config = dict(
    activation='swiglu',
    norm_eps=1e-05,
    attn_scale=0.177,
    init_std_down=0.0,
    lr_head=0.01,
    final_lr_fraction=0.1,
    batch_tokens=32768,
)
Each number is 200 + 30 x the weight over its row's rms, rounded and kept within 0 to 999. Layers, rows and columns count from 0. The size before them is the row's rms in percent of the matrix's.

# gate: layer 6 MLP gate, 512x96, rms 0.137, rows 453-463, columns 0-95
# up: layer 6 MLP up, 512x96, rms 0.133, rows 453-463, columns 0-95
# down: layer 6 MLP down (transposed), 512x96, rms 0.0227, rows 453-463, columns 0-95
gate453,099,232,187,206,178,155,214,171,214,201,215,248,143,182,211,201,185,161,213,263,195,164,215,182,158,184,235,192,158,201,170,215,142,172,172,212,186,184,157,251,171,192,166,209,195,255,198,165,259,186,186,252,215,139,227,195,182,142,207,182,197,145,138,221,221,227,158,161,222,199,174,233,219,167,183,214,212,229,177,207,222,183,178,225,192,193,216,175,254,190,161,175,228,228,182,187,238
up453,104,176,225,169,213,199,184,172,210,182,201,150,198,201,209,180,156,257,212,188,241,222,255,270,182,199,185,251,228,178,238,190,200,212,136,263,190,199,224,223,215,214,196,210,237,249,157,218,203,221,229,233,173,196,260,235,167,148,204,174,165,191,141,228,177,212,184,188,201,140,222,185,228,203,217,141,191,193,253,245,226,194,177,191,173,196,215,191,197,185,172,170,179,208,163,163,155
down453,102,219,171,242,217,206,226,188,210,166,234,172,171,196,197,217,298,200,230,186,235,194,185,163,228,188,170,235,195,246,176,251,250,225,198,160,198,272,216,154,247,194,227,220,227,222,238,173,169,147,216,185,251,168,167,174,217,186,172,219,188,220,252,192,219,237,228,213,163,207,269,251,231,230,217,198,217,175,213,169,200,208,175,208,195,186,207,184,218,233,226,202,197,216,245,190,233
gate454,105,185,179,195,230,223,185,127,172,199,185,208,265,198,199,221,161,219,158,172,199,249,222,197,152,248,192,169,224,230,213,240,194,228,130,147,246,204,192,170,219,190,213,228,170,203,167,204,236,178,223,201,205,156,166,187,241,189,146,218,208,151,247,202,177,220,217,200,246,238,213,170,215,192,182,231,224,199,197,149,177,217,144,187,215,227,230,207,235,173,234,216,209,219,184,130,230
up454,103,211,230,191,142,231,216,229,199,211,154,192,199,196,185,223,197,231,184,175,288,192,196,232,186,186,169,188,180,246,186,187,244,203,221,227,166,228,238,253,218,258,168,196,223,149,217,216,199,226,184,168,237,150,221,213,226,246,196,197,167,220,205,163,185,255,156,218,241,197,193,200,193,203,272,242,150,145,248,197,191,253,213,214,183,197,225,212,165,200,173,227,159,217,182,206,183
down454,101,159,188,210,248,232,206,165,207,240,218,196,164,210,213,184,201,192,178,199,158,166,230,162,177,205,187,263,199,162,213,224,185,156,193,193,152,172,171,163,177,173,197,178,171,273,211,222,153,202,216,203,228,217,128,162,188,159,216,201,253,214,169,203,157,116,234,135,162,200,179,210,213,197,178,209,202,205,203,225,197,176,182,179,236,197,242,188,205,198,175,240,229,151,193,186,254
gate455,092,209,235,192,179,170,204,204,209,189,153,196,218,247,189,246,203,195,217,230,215,186,194,209,196,238,207,154,192,208,202,264,148,239,209,230,167,170,183,152,235,220,223,216,240,231,136,217,223,237,141,213,201,206,130,167,207,249,208,228,183,203,225,165,194,166,213,155,176,223,233,249,237,228,192,207,215,185,204,154,213,175,197,174,226,214,232,228,255,183,184,235,176,186,255,263,163
up455,098,183,193,167,217,200,162,178,218,220,248,188,212,248,160,188,166,173,186,150,183,167,232,263,183,176,215,259,180,138,205,210,223,172,229,189,195,214,226,186,212,249,178,210,176,237,229,152,221,204,230,208,214,187,182,150,221,110,209,162,227,221,218,193,205,160,270,210,213,185,200,151,213,153,185,197,189,204,211,167,250,244,245,227,220,196,223,196,239,176,218,221,203,193,196,234,239
down455,096,214,189,185,155,222,172,232,174,175,224,224,185,204,184,206,159,210,203,198,195,198,205,251,249,209,211,247,215,190,231,255,192,210,204,206,211,224,232,167,189,251,144,176,193,229,176,185,228,168,242,141,158,208,218,162,186,177,217,188,162,185,161,259,213,227,179,191,145,184,195,153,188,152,202,216,166,216,246,205,208,215,225,189,217,219,185,166,134,244,234,193,207,230,207,169,299
gate456,098,152,230,251,194,193,173,154,200,152,226,231,171,164,220,164,217,144,185,190,172,186,205,169,170,188,223,204,186,235,204,234,186,192,198,213,216,190,208,202,189,187,174,201,211,225,230,166,246,230,152,188,173,203,200,244,202,168,239,243,230,198,206,215,188,144,171,233,260,256,178,180,224,219,195,180,234,270,182,202,192,186,249,236,210,172,235,140,197,193,216,192,225,251,273,149,203
up456,102,221,167,145,197,220,216,146,216,217,168,190,198,189,220,157,204,285,215,202,270,219,186,250,173,180,239,216,216,218,169,195,171,204,192,220,215,200,182,186,256,217,189,219,159,241,176,166,192,195,202,190,204,241,219,227,151,223,193,193,237,240,200,202,231,181,172,150,258,171,221,188,124,142,189,194,182,205,197,145,203,214,174,237,238,222,208,202,226,200,199,210,188,148,257,168,187
down456,102,218,128,181,270,122,149,232,210,226,227,202,205,194,130,224,183,170,205,138,160,234,185,185,240,205,140,205,201,191,235,171,257,196,237,202,223,236,222,212,218,239,211,186,185,215,249,208,197,190,199,155,179,216,220,195,213,204,187,194,214,227,145,209,161,240,220,213,142,178,189,214,225,184,204,221,203,172,190,186,247,192,196,206,227,152,235,184,164,157,213,243,203,205,195,231,200
gate457,110,175,225,208,205,167,251,210,152,203,207,210,194,193,196,148,208,160,183,239,204,196,217,195,184,210,203,198,250,180,195,194,249,257,139,194,191,168,235,228,213,252,197,203,188,157,169,185,232,261,233,208,204,172,189,213,182,218,218,224,152,178,130,165,246,224,172,209,204,160,193,208,207,172,251,141,227,138,232,175,169,203,206,212,228,217,178,179,233,233,180,220,262,207,175,142,214
up457,109,178,224,148,193,176,232,223,174,138,203,191,198,200,217,205,238,261,200,238,257,223,233,216,254,215,209,126,222,204,179,191,196,225,143,216,163,179,212,209,189,228,163,228,183,214,187,189,181,196,168,235,208,261,214,161,213,200,227,230,196,243,151,188,250,203,203,234,152,160,230,148,177,253,194,207,255,197,206,213,230,220,197,195,148,201,164,193,225,170,243,170,201,219,235,226,202
down457,108,193,191,187,215,169,184,146,196,144,157,184,250,247,202,259,237,249,204,209,202,229,189,166,221,205,205,188,223,202,206,192,266,247,141,215,206,162,190,174,224,227,157,238,171,178,204,140,214,200,223,226,208,183,150,155,229,139,210,208,138,236,152,173,170,225,160,233,184,183,176,191,228,221,208,230,181,179,204,191,213,189,215,176,206,216,185,208,261,167,201,220,177,216,194,143,179
gate458,103,164,244,135,194,193,202,197,224,202,165,231,243,221,180,219,250,206,171,159,248,159,213,191,213,176,180,202,242,159,209,162,209,204,183,270,198,170,201,142,203,212,243,178,161,253,216,245,206,154,215,209,183,178,201,174,196,196,201,249,161,216,214,217,158,217,142,202,165,175,186,214,172,206,169,208,179,141,220,203,223,230,193,235,232,239,149,209,204,168,227,256,213,143,187,211,206
up458,101,217,196,261,187,234,142,203,188,164,251,188,183,244,186,193,200,211,181,243,232,221,139,177,160,193,146,214,196,215,179,205,217,235,161,175,218,209,174,226,190,205,184,201,156,177,209,210,212,219,150,190,181,174,168,280,221,156,214,153,198,177,176,190,223,254,213,167,238,155,210,235,216,218,214,155,197,259,206,248,214,231,186,207,179,196,200,209,216,181,204,140,191,193,130,155,189
down458,103,174,186,243,161,245,171,219,176,191,210,204,177,213,236,236,195,218,227,177,200,227,216,181,170,188,180,181,214,215,147,228,153,235,220,187,146,222,156,208,232,163,203,196,244,193,213,183,173,226,159,171,212,177,182,262,184,173,193,164,253,203,195,185,274,216,242,190,262,237,210,223,263,136,207,241,236,182,198,227,197,163,199,169,148,213,178,189,221,252,203,217,222,215,177,234,184
gate459,104,233,218,192,209,187,188,201,189,226,255,213,168,211,148,218,200,214,177,143,220,173,182,221,206,235,259,207,188,216,211,240,151,160,242,183,229,240,219,194,217,228,203,170,220,231,190,250,290,166,225,227,193,153,168,194,229,190,170,196,147,208,198,195,175,195,196,219,133,169,253,245,171,175,181,251,202,212,225,229,274,204,238,212,177,192,173,182,223,180,213,225,162,209,206,227,202
up459,110,228,153,229,240,222,211,190,206,188,197,181,222,195,204,242,208,193,196,171,217,199,220,200,184,208,144,156,246,173,211,149,171,175,173,213,184,160,217,230,180,185,153,200,215,189,208,238,170,158,166,140,213,227,228,211,219,189,216,146,238,193,208,227,153,204,205,221,244,204,155,176,205,172,161,177,247,213,235,148,183,237,235,183,185,222,208,183,169,211,153,233,274,181,204,228,112
down459,113,201,233,224,159,230,217,212,125,211,201,151,212,214,205,264,195,236,157,168,182,263,170,170,134,196,221,203,178,190,247,157,152,174,251,198,198,207,217,168,160,197,203,170,219,218,195,208,198,179,171,181,212,199,164,217,236,158,241,229,186,227,202,189,252,224,179,138,198,196,223,203,230,157,216,248,217,195,178,162,222,209,208,256,190,216,191,147,197,243,235,251,220,203,216,198,188
gate460,110,214,187,213,216,195,165,137,171,172,181,182,212,195,168,179,181,194,172,151,190,219,212,236,198,229,231,138,173,183,205,232,188,198,145,176,229,225,224,198,203,226,201,156,231,227,116,187,253,239,224,187,216,214,139,186,210,144,247,185,234,152,168,209,259,182,193,210,259,198,159,230,208,168,185,176,248,190,185,206,194,246,183,203,189,264,184,180,205,232,223,214,191,205,225,191,241
up460,113,263,184,221,208,138,238,210,199,244,233,210,204,227,180,185,215,210,187,181,249,207,175,199,204,171,158,123,262,182,213,210,193,202,154,149,247,229,196,229,216,208,245,182,200,229,240,257,159,207,239,183,222,221,183,206,211,220,149,171,166,171,240,226,192,150,214,244,157,219,223,165,244,211,189,209,222,171,196,208,230,221,203,194,203,195,184,236,187,176,235,152,263,189,202,227,178
down460,109,210,193,171,218,182,229,208,219,230,183,167,209,203,197,162,212,214,212,136,179,195,220,230,227,233,205,241,198,235,254,153,202,178,243,187,162,282,226,213,197,215,224,242,202,152,210,208,203,238,203,171,171,202,170,208,171,219,182,216,266,130,190,152,233,197,130,226,254,165,203,175,196,161,219,185,153,185,226,206,160,240,250,191,187,201,183,190,182,178,231,234,174,237,229,203,222
gate461,110,216,149,150,205,236,251,245,184,194,243,208,179,214,215,194,153,218,189,165,190,210,173,183,185,236,207,204,182,217,177,263,180,190,199,232,182,191,178,179,221,180,210,213,168,199,197,209,197,173,227,179,185,204,117,281,199,234,175,203,170,185,229,183,211,222,168,199,199,196,201,241,213,188,117,239,230,210,232,178,263,230,206,237,227,222,269,232,195,201,196,248,244,241,193,223,234
up461,110,215,192,200,160,178,236,193,170,239,186,190,152,268,179,149,171,207,158,244,218,253,183,155,178,192,237,172,200,231,229,200,186,196,230,227,185,236,236,185,194,221,180,177,178,187,146,222,195,175,160,217,245,127,179,209,203,175,175,203,190,201,216,215,219,239,181,191,225,177,240,210,176,232,145,210,242,200,189,142,215,217,262,252,155,173,173,169,166,204,230,196,205,225,158,167,225
down461,105,204,147,239,186,244,223,222,168,227,180,218,232,189,195,227,222,160,225,210,220,151,224,250,188,148,170,201,244,210,222,186,191,207,247,219,167,198,208,236,157,194,172,234,150,165,216,175,175,186,221,182,226,164,161,176,204,204,208,225,247,187,151,190,187,251,209,223,176,251,178,173,189,256,211,201,183,206,197,228,216,168,234,181,221,178,132,143,169,231,176,201,221,164,183,123,217
gate462,099,160,252,249,176,172,219,179,194,194,171,165,214,222,230,181,211,198,196,241,187,204,199,186,267,184,212,231,154,208,179,213,233,161,159,212,253,175,238,177,201,191,273,210,259,230,146,206,246,211,203,205,179,205,188,224,212,242,214,209,206,196,168,208,168,209,163,186,223,140,208,210,190,238,154,250,204,166,248,203,149,209,179,180,197,178,196,268,209,254,149,198,194,206,239,201,224
up462,098,168,192,198,184,212,109,228,215,176,197,244,205,140,210,168,195,243,247,186,184,254,203,218,187,170,235,214,185,192,235,224,206,173,238,198,203,175,180,166,226,249,167,180,159,198,213,142,183,204,218,195,168,184,160,192,189,218,231,192,199,191,209,204,221,193,243,198,217,188,209,291,161,137,184,170,238,187,196,241,213,217,199,222,194,150,193,190,247,166,204,236,163,159,147,231,184
down462,095,196,221,233,241,173,238,183,139,229,179,194,177,219,261,167,260,189,182,206,193,194,161,221,188,171,175,171,210,190,262,248,211,193,252,167,230,178,218,188,193,188,232,254,242,265,151,203,217,166,203,223,154,199,245,220,191,237,176,171,157,218,185,194,186,207,187,172,224,237,162,191,216,229,203,227,246,203,228,133,207,185,212,163,220,214,208,231,153,204,218,242,205,149,215,180,205
gate463,087,161,217,241,204,233,201,174,172,200,149,168,187,150,199,181,207,172,223,228,211,146,178,204,164,262,206,154,181,232,233,238,175,193,147,192,233,216,189,218,185,218,111,211,226,201,195,219,186,226,236,189,148,168,161,201,180,185,205,187,176,196,182,185,228,199,211,218,235,215,178,192,177,135,183,198,201,196,199,170,212,156,139,200,184,187,228,236,236,151,144,184,165,237,266,226,215
up463,095,212,225,256,196,204,164,201,244,167,171,235,196,197,190,244,207,252,238,219,171,202,207,215,149,248,179,191,161,232,175,203,192,197,249,187,153,231,164,167,210,217,234,205,210,246,217,226,214,186,196,181,210,242,194,244,212,165,202,217,192,264,205,185,211,204,206,199,210,231,147,163,155,189,208,157,200,230,238,155,232,192,211,215,181,228,164,292,215,273,204,214,168,190,251,220,188
down463,104,259,189,201,208,215,235,219,174,239,242,188,243,160,183,174,198,140,174,235,230,187,192,220,240,164,215,182,256,182,224,188,237,200,230,214,235,156,205,197,231,177,207,211,198,143,203,138,162,222,203,199,184,227,204,185,182,245,189,191,213,177,186,165,162,193,207,222,182,203,251,227,176,218,206,181,194,179,177,299,179,188,222,202,239,179,252,158,209,148,210,132,189,223,179,162,200